{"vocab_size": 16384, "norm_eps": 1e-05, "positions": "rope", "tie_embeddings": false, "init_std_qkv": 0.0244, "init_std_up": 0.0244, "lr": 0.00449, "lr_mult_o": 1.05, "schedule": "wsd", "batch_tokens": 262144, "steps": 3068}
Each number is 500 + 40 x the weight over its row's rms, rounded and kept within 0 to 999. Layers, rows and columns count from 0. Numbers have three digits each. The size before them is the row's rms in percent of the matrix's.

# k: layer 4 attention key, 384x384, rms 0.105, rows 194-255, columns 128-191
# q: layer 4 attention query, 384x384, rms 0.101, rows 195-255, columns 128-191
# v: layer 4 attention value, 384x384, rms 0.105, rows 192-230, columns 128-191
# o: layer 4 attention output (transposed), 384x384, rms 0.108, rows 192-229, columns 128-191
k194 078:565467429512547438486489586504506488486536461494472507552546541500451524501527433516462555522543538498461544584486490507382566582566556439557479509483526491481455400538486498535459486472469428
q195 084:489516493468487488505478470473486438513548486509427429510486531522506461452445429457514475556516470533498498485472419501445501512505535466539491496453504460539469492463481476526496515527555507
k195 074:423571517419487510444537575437509474482538500517517438509514556521450494429530599466505505443536456522520481510511527538471562475556471458491495486507569492517519604557555452451484456503518500
q196 090:514489517582472497547558404502475501443414497489531576521605496519451461520522521509534539554479529527544497448440499511538498507475502530453519523590497468433475448455518499512534505519502534
k196 078:513523462467502551468550490527444452450543490489483433548489510512499462502513432563525602522484492476471463521498482463436452481515473467540456443463489415446519539545471458460477505508557419
q197 086:473497542502507488449515555447479533543481508531516444493494513520487478427462572435446498503456528536493479480520505502513584544495547470531461480475493444471445446483584474563507544496473500
k197 076:474468553480495512519495509471415462512535506455472509460482441540518516512550516455514465526475471482563396488601510576480465456454480447508557517461526534520448562484525487486497462476534505
q198 087:484493507486510444476469515496521501482466494476485501467503498472553527511489507490423447571456603520537459511473451540474540571547588498460530525543481584511488447390542486522464542450453540
k198 079:570544517532481557518533493491472497459474571452488467507442429516503496441455581524552512508484441535507446501519516486525485464496508520454479490566578484493485484464467501516553517516469523
q199 087:450497527527566484502536510511460469532504503536485471570516533484509509480513423487552471580510536444430490464493451454493515552507504456557473516398524489459560474477586553500511498502471557
k199 079:528502454513503497500440482502490534528472521444591489373491580585533525443454485564536484458527440476505562521495487574517539463530471472433551497460531565497472480547498482497547522460456535
q200 078:479526526532518497436476515557452519503475522518487546460470519469476468524412499529511484467421500469529531515486519436516509384554503461476461462398507525499483511468473463539467485522579524
k200 069:592510526455469592453527475590495448508548477514515472583589525478546514462524494481464478463497577472543474504476456489550484528450481533467555547549466510516518447502516561449476515443487581
q201 084:477486464483518497399508508531500470437553502483468470522481493532454402484541428517514550451570465521514495506490505530416483509554477517448512496528505527555518529524509489419467448444483458
k201 078:503475509473482431475550479507518482556535418435524419590529502500516498498476457450484519553524503489403536488487416502470450544490493478556447496516503461475472510490451524514508513514520455
q202 099:447475503463495454439550454503453516484533546576473457465496436539502394498500495442424525462619578497572461482473537483519534563532524553504526499404462451519486515535525529453517458517498496
k202 080:455493515506512491495492483459543536443514564562483545512527498444501483481428489508477426575488573490478527508456476463498507520499515512450516494455506515562471482483538527502503478590492501
q203 095:539500535523569505473477499472510503537495532529449522413530545482541519433502517506458509428500488522561454541530492574532492536452538565505501511535556519492543536469578491505419522419497529
k203 093:492396476539562508535509549504520526553512502585447542566515527549468554470482515551503572553517562527528505542488570514456489574481490539509442537555469538488579473538473416501469476432515462
q204 088:517527453445526413561547516517537497483487525486600491473524458509482511541550480448412534493518591485570505532460550533522469520444532536532515467477536470532477485491540538456583468535498436
k204 082:469515480426528395441529440457464514491457476571420467489519530489517497555527523479466560523471554463500481522488457448533513484537485377524505457510497469548490491488539458437559504453526534
q205 095:533446529492496502463466532422588474539502471536495477594450551465550488473558511471457465509397468527503473513503460481517501633467553532462460503534516499508485538462475425475472503489485571
k205 086:488448466488505518512476563534554504591491472529519559556440501483495541467476488468531451476532521542456495582458552548504554566455555513467490503481482508568540505577464476511448511566555530
q206 082:538497531522569474477485505497430522481446547481551501435513519533486528546522470538441536526484491458455501533447486541529513481532546526546506406456522509477420477383478502549462519497532486
k206 084:523506527531466495450529497498512515486565507435541492584486496472510526436561501501498472505495499463521493443457395451493446586471453492522468510581512411463426512486434482541474490498524471
q207 085:467466486472550463460543571537499490460473543467465526462485514496466492520557503499483500492535518484496488457480497475513482452514496469504556461540434562487504554525522506532559478474530519
k207 071:489516515521468512456606522488469548456471493553449525625531478462499493598475424505504468528547543505519499510383523402491486468522550539594438495469463422445524468495459517556502504528464568
q208 087:442452474524499429486570499479518470447527479462556488530496486551464489497461513565476464384546487537468466495524509506518457489470457548562479489408480467463533482533456439480521464571530520
k208 081:491524472499524485449508583425533462518441378585465526487484466475471507474415548513468500564519522486506558555473531494555492510584531513518558494531553518491535439509517441482449466497503531
q209 089:544533505558488477512466469521480561512482528476424513458501597449513572494497473515507538469459460554531482569499503526495476541530510528451458599496540463456411510506543488489463504430515527
k209 086:517592498475539460484531571549541456530410499515495484516390480563472521550468493475458585538478548505496506483520479481497440522435483539483505544547468545504466465492493489448551527438512497
q210 095:535448514592542527486527508577565485519533452573567613504509466485483495519532539490502491489495477430446505490496473476533452447458497503522516527503499498509521478503437426505459546547477436
k210 082:507385492477534509527524498488515504506459499503512511484521515502467492494458563525489502478515488475493528419498449446500440546541575545522501519465394511503478411484488448416550471493411477
q211 092:530586419489444462526555512486445451508547510438526401467504444566514495450471478499489536506483559524505569555519510569473516518579528517551432459457463497382522525470472531476485472556527494
k211 085:429544478554544426573471492459458530533554477512508575443523448556529551536513530479504524493517574464511520450496519525544518437469529471572551511486485532530503475474549503474505452432487524
q212 093:492502442512527481474424488432502500552531509536489519519505470518538495415496479499534537477541484578518507499581519466494507539444523553516582499511447509471441473515513469448407520500478510
k212 098:516472457517510483470477473445518525522476537547502577473479528498520460512472595553472492464544471481523498605544534511486470486492582486484510441479467520505503526481459518511492533472457530
q213 103:485468572559544506541505486422521543518457477509495492485456466534534511502487545493505562509436500447501513458462448498534565549473480537500470511565553460571506455513555426472436504478537474
k213 083:532411449485553533500506480526480471524479469588520495522472552472581531459491541469490520515468538521438470617478534469460510473459534511472561479529503505505560588486471481502485456487484453
q214 093:457496474517506498495442510505519459526480458493484467382483476524460524573567545451564441490520499451469535499502538476508523485487524505440518487540537496484557511459500470463483510465522451
k214 085:474472493495507432495518499478489526488457478497502453427512448560542476519552535528553527430506524475469518493487524495439550438450437449538516530484478573527520513454482582529426571551527399
q215 102:498490559428506533462509516517506416449504520400374498439433492481452533536482467502517476529530510435497473534487495610493453532510478513474446463512393459509465484470542500474561433505527469
k215 093:496523531503493564522452549531456528485465550536470508442520566508560481542482500531485504521469483493489515498516492542439469494450465557427538533602504491523503466522512533501468541462531567
q216 099:458538520457481502551510515490523498482498461474551523438471532478443433490460486502547528464630572496484565465534553448497528491503469470534566511521507551565456479507549568507498515548506516
k216 095:501536531458511485502516481487520531473512456556580423447514499537459458518521452545515491474556519483501496418571471545532543439502410532550443584560487496498438413426578499469517505505451535
q217 104:470478487507526486559512527525467502549494471544560484583488468500447529523423490450531417536489487507550501589466475556508468543485486499488526515546478501442564552514502585512474501507552498
k217 096:431427463511517525469479488523505493503402528466480509468519489479465558489492519482498505471498468516503526441538499408494505525459460497536497497514506541475506502468590528440533484462548511
q218 102:497496448508530551512478470467514515538478508536512515534502409561467510450469506446529417470533424433545422468507524490435485460478559571496521545425499504381515490529432541526550565545510447
k218 090:472478521544598532479455578577526501454503498455472546510459558550461494448484475579498544487510512543525413542559501527490405450449498532585518545510523480484520500495463500493486500609552502
q219 106:494478462465457561590447485562527520512542449477513458464500501484498512520445586514526460576527467485412470454537575456494589550477484496520558447518466554460467557451440525497496483526520498
k219 093:505482489474437543509493452449512500548534472525511470489568499532501532536498550506530466401517497448477449554520536501503499496504439559529532442464526464497481612473471520538535494511562535
q220 102:495408502541527451455461477479382529415415514469485535451482524597487452574486497551452555482555457461441423597495521490471502513502503493529556542490504502580476442488438511516484509546555496
k220 097:432482521558507479470521474474475519495469485500442467515574571488480467432418479535450538568518517528551431572571468573406451462541544507475522578412499502465527552472450525468495481583528550
q221 103:603530450422474495494498550497489488541513552441471451500477465470565562490468480536476509496493520492531488512542445503414532483489492529508571450515410495432529500513468457569470482499530564
k221 091:495568485430464440517496519467514490470477471448550481518492449477519494502475503528472444499541540510474523520531500483462548557466548433516476475568456441542570539453453418519471440573489411
q222 096:444384534452484516405414480554622455454546520479467485452462542509517571420426533460518507483546560470480437504444565538457496493527568536547532495500471531444495506505482533450443526469466459
k222 091:487488487489528540458518559511508504519530535465511422503515487481534542438564491473473535418528537561437475487527587488446468503476501515491497515500531513482514554574502509541480586613520518
q223 104:419535514439535454599566540455519547508448465475501472527473553503487533559457522471468577576472467469582481493445486511419509474542430474489501565483489511492490552478539532476501490517546508
k223 094:457520536477561498478531520521502563583490468494540532546465540525537570533508481469495517491487527424510513546426514523504492523537437523526477460431447472495612511587453499523493455520511557
q224 105:472568477527482490467493535499572485515494524482501491435502512522416494500451473528489486590454529548545522535500498544465527558480497552476506461538494496483445509480531487538492463491479580
k224 099:492512542490515517529537530460529490462454448526556535480566531569501487535498506564440488520433518496517449410453433583507477578513528508520508425440437518505487463488573504539527506472495534
q225 103:544491543486509481557477542543491506459553449452520510465560497496481451530539510502523416537481515502468518548552559443499485549498527473439523484519496478550475525510411615539526473555523469
k225 093:494450469503499528505480539516504441561461508496533510492552581503500487568459493568485531494503528483515470506503437469505500510510546416504494469516571530514505513526493553571537453532489481
q226 104:518493542537455516549554504494411489511560487509479530405470497466483470546488545466499515563474503510474465584514464471449455572506533493560482489590507404485505452506447459541492486458467527
k226 099:551536509517503559432488484449462531482517389525512430488539517536466471519457495460529534509497490564499508505470477442464555474523568486592486457488446493570489492470567447485483469540469513
q227 100:543473544571497452504533467541500567496489523444471468530564442455492572623547533547490453505549462568433550486502500488521505458482540483478512525469469570535513530494424476490410502552503453
k227 093:530538478536547361574419533470439509543498569464449507501519474493506534583478573527525553463502489530409487486540494561568492450535498459455426554451433468544494533533523488517563472500425544
q228 101:516391476443541493502479575488491501512435518460470487544504532527415494481487490449437515453497437561482423480436552509463463534505557527520518469472531483478483500524491518522533550479446456
k228 093:497436499437497542540502512492467501467441491450537508512463489539486486473506529386484462438482485520486439447431568493543526449602531492504519544534492531490543510537521554498398553474496452
q229 101:568472433487510489559448485463503560522505510483492543543524505567522436468602495531528544477450534390540465536435604529429464570464533465459424535522481472505545512435522497516534449518480486
k229 093:496517537569513523471563499515491462458510520504482438575511452479431448444499536567455551533540532484446508490553516471547490498575490488481539465521464469506540493441505462469487540499547457
q230 101:488582450482558555511497546525507518505502528456570491530496493483470476490523518465543526482512435513459519529463481432487517486559498530573485476467558471534456510487447586508531501464503483
k230 093:414493474527523491557485545461518498501484503553463509506496515469540508423575518492466572534563502508442559503538546394489502533573505504520581539520445479509560480547423510502460484474535503
q231 102:504525457496513505552509452507490527464502430432535453549488455453546476486569504452522471506534451500495493515477501511479538469491522449531470496484452454473544513527444478454515504471585464
k231 101:515502442477500501542498446476550477475507522570495447535507476520549490443544560477456436511494555500503457505450468520499428491541502509493574438512468492486479512532570497431500482476510555
q232 108:521491509610467494516449428500452464542535545509491518568543485476488519440458534557438447531536518505471481512452467482403510519428469505502516523481488488452455511514560462452495535524484503
k232 094:449459532594538474463482486456433439532478503641513449510497488564509502523488575446540546501517538431527494468465547550452476508461483480521524525520427493450477559496471509452554559474504538
q233 099:420559445507497480446429524483423512447554482522469542523582494468461499527498475483490464508452435445516532535472532454497448429532497460442472496581497550547482454548525469542495464544507569
k233 094:467518492480496588467462480500455529431586514429486523476533508508533506521530524510470478462591480523534476484490551569554506453604530469426462463565481497548486525558434540438535521549462547
q234 100:510517537463489539507474533527520491523516523566489459520421488462509525443457488370509515557467502443513543506572487459452539565493507519521524495530518487513459429468514567460522476464493534
k234 098:462467508535484476446548546465558546563464480531493488466477490483377531433373530468430543499479487437499492571475600505516521546520414432556530492487469452495527552413545543543467497482479490
q235 095:523407494516522450490493510483466524524429515508561520515499532558452526469553576526547435450497487572577461512473499590449492394489524564526514525451494480442530444485470477525467515563493448
k235 093:540448537485480464465478502440483475557492537476503483517518538475470536567478492524482448454569521555552520407414521562546573494457522470525519510553538569445508490479468587539433465522513541
q236 105:453467478475513527545413516521505589532524439434449534531477520398463500482446524494440427543515530534557508478504492491502555539526521478450474539543440437496490439568570484468504427460495463
k236 097:553548496496536568500525447549462500528625421534523451468502581468479494538455518476564525500460588482528467521450547459483525484525431514571478561530494525467549453484421454474490553400473482
q237 104:514489458481459509513512518449468496533520455483562528519420400545483480480485441495402538508574557510470409581498510498497496572492557533539460529542477554512452575554500498507512470534502492
k237 090:562504533483551457503527504486512472431503524515533468514452427529485490470500447401443501527517534532462400543532461539544514532481450530535502526509517499506532546543502530541538557507506470
q238 105:510383546543515564518474552506516459467524489474528544526503552459475554454462508519542540518528476483501536514493465488528506447463493469504505530505537525447476502481426475533531488499505506
k238 096:463519513414501505524476529513501530507473485543535529546547508483521551478445536513402512495438539513547536489512491449480527496539454497530484497466523540490535431462468531506556414515466466
q239 097:529467451451524514526466572588525510489505487570485526541531548494479499449467477519466528502473488464546470587527509490493507510540486464481533530551478486505478555459484456486508485490458466
k239 087:484413510520414511498495560473467437436456482531520552515549590540556414491509545496505505491512523451516522477495473435488530494564425480532465538432544422480528518508436524474539547493462516
q240 099:497476511474564517488540545485496471479473467493494485525433515480454518459514513491435467514519486472486459525500471454519520547508485498568508541504550526561438553579477475417501502501452444
k240 094:481466572499498498441467520466477534543526425459462466509460474445451553470530532524479428521472489464489515556560501493458503504447521516502466463471433563481496489531430473491528504438524498
q241 104:533508530540455532445499530508501459499432500534546513495550441495479497451496483525505552513498521582468567468520444521528479497505450488421506529474482538484494531492550459571543462493501462
k241 095:459562494507490454504458553452487496500485517541465531545523440488539456534552484538475553474437475511432500494541513508527464591519483488444515561522453487484502509511537519458445487447492469
q242 101:506444486549548583467559558521480491461565434588489485512572507477574533486478499395542502474452507471490482456482536540511442466427525489496508546524493452505488537423535462479498528483551555
k242 090:484482507591546468445501518541471423473479502548492416466496467495503524529431549479458530523483542544485582496526495523440491472487484510452560533579451423499422518524510548566473501577532498
q243 100:533439527458451433475501505489466426526460515529520505574570425540548523495543491542495565532555447405413459564527467513488556525541488524434544455523481500498481495443492573527518535427466548
k243 092:484541463464527498515476548430572500500457516559524489502441470511473508511483454522495553476540431480431580457467503522468473535462505492447557443554547597488445535543487523474638493482445527
q244 102:501471510481457523548590458471458492469455486527549547447509558461531607462454471501549548462559500475534522589485468467542562547508479461519507516457503530483480477490479521442414497499491487
k244 091:437552506478494501555500504464417502515570508582505452549553523530576542539496428465449543532435532514489454575495485476568582571490524479511561532533540481510471498513477522511486512487447493
q245 105:470432499438554467537468541425488502545508500472455526444561443489514502443465477463519538487546536431513594475544476503531501544520525500491498485499467500556478447543513477527529518476579528
k245 098:523476487550446551601466515486470453528534572582482526564502546508536526505495530554526510452509518495422532479553492504503504497486545499512518492539509429535504528484494456471519519519500540
q246 104:493470450434566522522427539554534517521543516462489571494529509452503515481473547532467508435496521430588485576511571525523462504456450503499574536483463485452505477502528518546479424426510474
k246 093:515429513526485488483553484424584526507502599461541530545517496492525551428438477529464450417459464529487504561423499397491507474427426437524567528496501449527497522493524487457522418457444523
q247 098:556461500513550560540456450556460550542522466405538420555536453441478524479479478530549565516505494483534568403478436461439510492489458458595463435515551485471519557470513496517470494487533434
k247 095:481480504504595576451452440508473477475445445420467393451475528472539520416501504504532573446496548511406476510440384395473517513513489461464507519546552505523467505511484501445487524496460442
q248 100:561580489513460502488532501458488437488511509460444513552510502469510468501540438431478614402468593493529530545457512469518463456518435561505516416522445505512471509395500439583527526532598507
k248 096:549528455468485515453445481463522553536523443399499501511525471505483494418492453446497531469472457603501463506505498581517468512496460551434566522531475468499441477498484379533500506491564536
q249 102:520528576485546520472519435544542524540475528525447446482521551448537458487490467495533538486479476473565546552415580486428479482562507485505529496449424483451454483420512488392431537530497465
k249 096:588496581534521511557461477500470514509492638410504490460546546493485469542455566588530483421424540459552544498509490531561463534499473430525493478518493484540431466551514539469540454456477497
q250 101:498556501491469474596456517498461557469482529413485463563566492506509528504470533505496434518468537448548443489498483459565517456533472482490507459457535483517391500532476543475474569522499510
k250 092:537577456466536489495416458498460536515523431413502435498576459550514533512498478471465503500482466508543500475555424550524509551508452540475547567459616526526475563575459514516379448490442477
q251 100:609497509464471484549506496503524497451419419534542531479556454606485526490533480561592491496436530540534520435474487492465466561453530504520407536474514492512489425538562461554505494448499453
k251 094:499475515493501563479493506499463503506488438502528539441524535536513542497533503566508523528462504529521445480495442533523473466529488524510494455409524422519466416547481506471536524486490482
q252 101:444518560401542565516476509488514425495488510532550476513467494488512474483532475442514541505475513546469537521524580516505561426484596561486481481481520419498403513569537516516527540542553499
k252 095:476478519429482511504478504526546457578485496481514486519530453493565449529472555435496450533462523599513496537508500539498531475551512538468463478517537419424516513539536464504533482515539502
q253 102:498482506496476483482587484439483473463526466474553494518455476558532457489490407445515461544512482474500525566489490540533501547495514515481450517469509490489520443509477542486491528565582493
k253 097:474506478557489518518556521404538429463482445580497470469418501506517561491440503525464497538547498550461485553526481585501438521492438522482548453417452464494427412537498482477469449443493505
q254 098:389506559558453500434481534569490497442499437514575424508579463463441484463613530543543527489528511471551511482476580465492470471486502586483520549522466476462485520462550396573507465516446505
k254 094:549529554521462555435525520546476501415567517505540443507510436455484490506531607506525498521527486491493475505440492480421499454495510499497477537489516434504556469547486507602496508538448450
q255 101:434526494502508491499403468467464490478519494545515542505527507456519505464534511513501488523472414482512484497565479464516486444505530541453498487510468468478513477548406536541566526458522507
k255 088:483459498491541463473473519543500496490513485482545493452528440458435466499505464565442489491524521499493457513501496489529490569475540509444457520509523459570567520484509540482480458436429428
v192 081:451525558481558526508451463515447490499570531474457479577482512500508479547568493463487475542439541510538563392497458512595546520501568488530458526517430526500520516451527561518566489573544559
o192 086:557447451499432440521457458554626500458472517479570465464507487531513551522537538472458466474540506510472514509611450507472458516469464582507549473514553445485488514450456496532459503517436452
v193 083:489565508534492460489525559496522480469460464469440465479465556558529480479446545482561507485476513446560485486495539495526510468489545520517605463509510534543520516541526503530542515468472500
o193 086:460482508506511444389392531478541484581518474525449505496449462436469415491552531492440512524503460581534546508506457457512464530512471542495462483480489556452512509473498441550500493500523595
v194 079:453508527513539451493501545496494477536504505534543532549538499507443550501479527417494540503528464503579441520433493498516490492520517472476498440469449478452505541462490562568478518553499546
o194 092:581443531477467477504470533564474473459471505533500516421482561504532486489522500585452484556508515491463589500539517556438511549528430600525450559493501516505527464541464440466444526516508461
v195 083:499627541496534454476484483505564519532424484480541459535506523472462501498489452563567516570475517471547488492451484438502452521538501471439475474440493471505525489517424483485520510535555521
o195 087:576413500499508491497455489502446559508506520545487593521460473518493523532496593485462446520501510498506523503549475513489439486495464512477451561513523476493439507454477568499509450492480396
v196 082:590501512517529475478505507512476497525506534442538465528554598514427531516496561439547468516439488509454519461574472451520484509457466478521529492415521467500491476481491511618462533472561561
o196 089:486518521501457416511464514492569448526395464507501453517497428540494447431549466564479536531520504466525568518522519571399465545505527560413432549545503508423472571487446458450530465491528455
v197 088:579527506498470485476506505494503509495521455557475465544503537553479470476504499573534462525464453574555541436505529479459550509432522535548446427515532530598467495504476469538567500506534541
o197 096:485479500528538498503490473445481502475448530533457537478510427453461550437530465459439572458502547522501557528425543497551504529527471511570499454583464550364478501503536506517481476512533561
v198 083:528443442521533581581430542490477474467521555436489443464510480504561451477449549507515470505509552445430499509569459455562527508484563432483475543546539505521472557469480521529473570444441515
o198 092:492490522521537486498523502557544554543542477563508507563475543536422520499556498541449591446442457550587502518480481484498456524501469501444497456509506468517481469634550446481460393530482543
v199 082:514531559431482485533420476529444440489550475510441499450443508474595494500504554484498560462496493492495465482504471516480508559500499503483492519560551547553567563546563506569476559515529496
o199 088:486497526456439542458556519426522514553522542526486518497455511480468512471473476486568509530446457495537492538466526412550456555508507463463470489544519510475515491509511469451504512493458548
v200 078:515500573548428465510484392520565486554435497473501510474544538526486449494527499398539458524491457458504499548464449549466502466468411473508444449468488638513492477549468466470432464451519525
o200 088:472512502525553475545530543426494489492508507495475527503406484498462515519480522561473545428506478487530465429504453488445489555497526461507589553494540440469495513455442453479566475550425440
v201 082:515499509497482541490528473492532506442547537461511520617551529478456457533499469505412438545483518456460471532567561460508566489474504459487449541549517547562549537544564408565468429539505549
o201 090:546532520485483519557498483529498477502444422606529469461594549575488517418519505503506544515494561524566531467456436552404495512451563539542498554406523458472529481511515479529498561537574489
v202 081:545504513493485481493480564523533581471515548519501488556484385447554493547472538465459496473520508448560564462517443542553463516467459543474494502487500564527497554498412475409475543484468500
o202 096:537532483503556563498485414512520465468452567490549473479521550530477548482493522517530506505457443476498406567480477497422474494473540502537490474544468463472502468451542509485538492542495537
v203 083:512531534458502519447510437522509406511441508481560457485519430509441532512458468504487465443599528485543528509498461525556424501517507559513516516480516453488491538471484545584555453506465499
o203 087:503548414498559555445481467458528475491504464466493532516475585467559460411491467486578500521462475496521488445454499458475468559449503543472493515568468558503538551507450510462511485544471520
v204 081:508436458464518509529445525485582579547488498540468521490490511457497491541500440515498494544478537518515490596465593442517510550493443538424504483468450569538505528558499477424496462493523544
o204 093:430509477518468599549518506486488504420508464495439438487508509482498551499486561498514500394469442529547464531516464443449497505494479527449472470553476430470479496537559505577448522538569461
v205 081:559433471503500481535460508482454499488556546468505519557541585430532538516491533538493516500532459512538431445523504491491478525529444536526468524480472457535465504468485452479557512494504510
o205 090:429523451488443551536526485535527521414478482474528540506484487507507528495515465470477480467468511555439502543534432473493487499470499525464512485438533513581528502576554528447479405448520531
v206 081:488479492460505467556555563494421514495542471542527463484411560445479463523549589515540485453490498518423456565514383472451440537496441462455477465494513482439440536551591450500523520500546479
o206 087:525606452503481439455506497491529497502544483491395547483574501483581495502453485486504535508516513521455481545568471484540565478450533476500478569487514532543577467415491507525518428452450558
v207 082:496393481477481497476564512515492543545506498446518475487431450509474468511534517500468454515571497468514517518512495460559458465488458489499517504536490519529426497515493517484589496528525498
o207 087:555544489478481482502547522514544500531443493524407511502494583505483494502451536513526507472507473534459472373516457516526498417377486451498489465474543531458462497462572511532429452483514573
v208 080:542454441511481529495596507525468499475497440510480501542473563501459496555482450518519568494523514501545542408561532494510509519471507456503449455511500514473512442531557447493507495503559385
o208 087:487503489428438480552433501482501519534461467483564532454530451510529541496434522466521502485434518450519506520480460530619473504518481552553533537537444526488509540485536471537465541471488571
v209 083:471522454516421460580564545391528485494467468544514423458489480525538511513560493452508517502475527482490517474542511523483565473487497518507455526547462512539520471456506531600523625517552535
o209 091:466553522546521504550525499501449443476508540558523498445441573533504457538469500560529489545479543494454459451562524484541483515565576474497528463436562510482479496379504480433579454470495542
v210 080:518489468563485517463523542522493597541506541435490523451484565497490421463474524501443551473475516503499499463481510497555535555480568466451505362517479501473533471518503516479510511471522550
o210 090:537573543454523535455538472491501481420532566583487484529531478485465561527527582527551449481546508515519528495436471544526518478492471572475406563518520577480489543506496484507483529563523535
v211 086:511591488448525497532376494456478488508423461523537479498456448453480541520492487540439447583527450526522481435471541463541491441524562553517498430496546507549507563578459463545485546527500549
o211 091:534455523493453516510511422529483491536508505483456561502480569544503465444463534485482534339447482505510485502516473546540472480508491473485516524505507552453575445445502528448458450472532472
v212 081:465467497514490517491526487494486478522515498451536483515467536460415475532406514556536486591465477583462480505531494531520498501497491520555515503477494506414443536526529536426511486449441530
o212 092:541482515493521539541470531466496492521539506521521575520477435527531444568483499508477523475535526488534510537518494537430503545500515461438519462492465496498518519497514496470542441484562531
v213 081:516476530488494537506508524523510511587499425436439566525512557488431564492518530455527454544570503420495565540520546480521515478471487512522520480516504493432530569499518469518532472489556513
o213 089:539507490503494435509480460510500496481466553444552525510454420515560480489541546511520555492483491527481480445464513549567510453529475452502470506517506507494512477572498481435363587522520484
v214 084:512501509561461503502502446477460480483462498558528536429490425418513504518461512484491554534418463438536499507535484515534525464502462479486540515472439523589517469467496473576539490451524544
o214 087:527508469509529506489498564502531489441539490418536542509539552506510571487515500485534483469468490462517495483481489461499482434520529524502468409492519488474441514450433503567475498531499465
v215 077:482429480502508448544492455503546517513441486587581515463417543469433558555455479464548497492495498558559508559519561477482477447547508458518507497476556516489474571478564505461465634431499518
o215 089:489432528536505467508496519511451535464469447417436475490472477464543444439550499525551441439473525532476497511450525527570485546469494487476533553394476536522463460503446516451510493512504489
v216 081:481523512517498481503505462461482495490604509481487500474453503582434472526519544523543504546452506531479500492535483450486472503522443530476532518531526530454501435485528485565432490487510486
o216 089:571509520534497513493568523497476384512495555490498458450462498465574498534539483530524490514534508533474496436512498576465435525421515513507504495480466467455445527499480527562487479485524543
v217 080:499519604467546435489528464505411515481542444516516459464435531543548524535556502444411483595468551500526540427560513538571467441484507472394552513549511536597430529472521546485508516522455435
o217 087:529506436526508512545468488464532496509488529432421485475546480460470525491453467523444470487490505459547505527468455436497523509472510539508551496446441488563505527471619436473484502528501584
v218 084:542495436547465480554500448468527458425528504511484554530537453517566503407477460545498510569496479539572452489526540446536482515491431499530479511523502502519497539460547478523580496480583601
o218 088:550444560550469544437544470592493510589457440521496503517529512462420580525594529436578489549495601492499547501529549485528518534525536468430565463475529524434485518473564488502464517466527452
v219 081:468455510494457597478430525457460503528549548461506498430555459544473404473494539483538473493480504474465480502465519457514511498568460498485476477550445441565461454501537458510486496457450506
o219 092:465577498535490464469529520511436490503460478578489483453527507521474499486451462491446455575447480564513456533514493531502503569503496506596417418513564554499459537524414467487502498507494432
v220 080:421433516432540490448452482456522508472476488592531507464536474570420517468526515491480461516493484479513473493557562501441497517495500440468554465387539506426508473450459505534514507507516543
o220 089:545527527564542483515487409462453422506521499478523520488577447457443476536502495536461524511604533594456528455448468507550571496440436506520410511509457542530499509568545546523493426442558489
v221 081:462465550451481470461562485531564530459532482514458528499555564509584551492540486531504485500438454519524477550487492461485456543475534542436469542484559499501446526393567511557436533529507463
o221 088:581467592536453522509460472481505482455500487563573507463520461477467517454441415483486493536500484431492536533517559514516597444483513502512553478515430593561474521621473522448591444530512532
v222 086:485588455521547491481495540474517423548517575537485542468480461501402540552439517531551465537538545511541505529482414526532502517551514460469499481560476463509499522525479409564499501521504536
o222 092:479527503500426502448530417473549536448482474542524480464433591548481438461521516535536557404566436479509504498467551479482497505463470502546511464401531479481501455530516546498459507504474484
v223 083:518546524420492482504470499482463526522529532545518464556449493504463455473513510575501483529470499510551543469572524541557532493505504516437546421473516477487479486531456489501590477484490465
o223 091:565482484437486413445489498501585498544484473473532520445497465467478509545514435460476495494561452510458499541480490463532487482477497489472492485503465452559484484454531520464479565489616516
v224 078:456504488514493475585525458545493558548529474503535441497492469411539498446457510495480454547448532430490480484496453440506438529536456531487519532453492481472583522434481555474565566557482542
o224 086:469485518481552488480499557541539495445474524484469552550485550547399426504556502487505589442539509466556486493495458528525557532504561539494474509547458567555493531540454506526454446471480560
v225 085:462569514556468478463471498432552429568565449481496486522475501505496496524500478521519490422488537483555533405494491534504493516459490517516484544542526515417555573559455447536443496458601518
o225 094:505501523479490494403436555494508527494505544576502540514417480436458484437472516397460489540516517490558467586455542512528471589550438492466510495493524493530473465453553556453573481470526460
v226 078:511514502452499531527488492561448523489531467509514457586534521481486453457484467466550465461463506445525505483472508491467509531508483515510500491577482421568512547485464465507443465488541509
o226 085:540424508557485499435527483487490474554525478454511456478510476555445485517498494477529514540530492505537530573438493425504454551459537534504449487484503505455542482479503501525508490486512499
v227 079:535509529459527476522527539555515520448530476519459449429490510450500527532421497423501495519526414584549477470546569381490526469461495522459525526501525515499531529584429524554443528459499473
o227 091:481512464490444550518507495572466506482515504485463463497505504503494467384550449505483402493465508445496468488474441520506456446589469518491504551514472567511491520476540540510523516543585485
v228 079:572500516453426511466477517476515508515454468535470547479558490515489532450524483460487530476547530494488514597476508532453502489525556423525554462467524484490482567502449525464485506468459444
o228 092:469480518477638486503489539522494487531612525420478471519546549454569543501425523513522510578540445522494494500499536531504453550534469536522455452588489528530523496508534504462535509538482454
v229 080:461516526442580473483532528472533494492532467494577479523426479503482464528520528507546530494518525547529440472473535495527500548497539573473506508541459476541513512488531562521469474531486491
o229 092:540505518516418498540431507447553457526453554474524519507467467490489498473527451503494504510537527514417558440490433437495489450523425451472501519479484457542492448491433450529485523543508429
v230 085:502478480550523496456396437479519480520448492495444582517481503520531505495491551516404484508529497471514445466540507512512527508434508501519486532532546468494482499509532455518493448455478501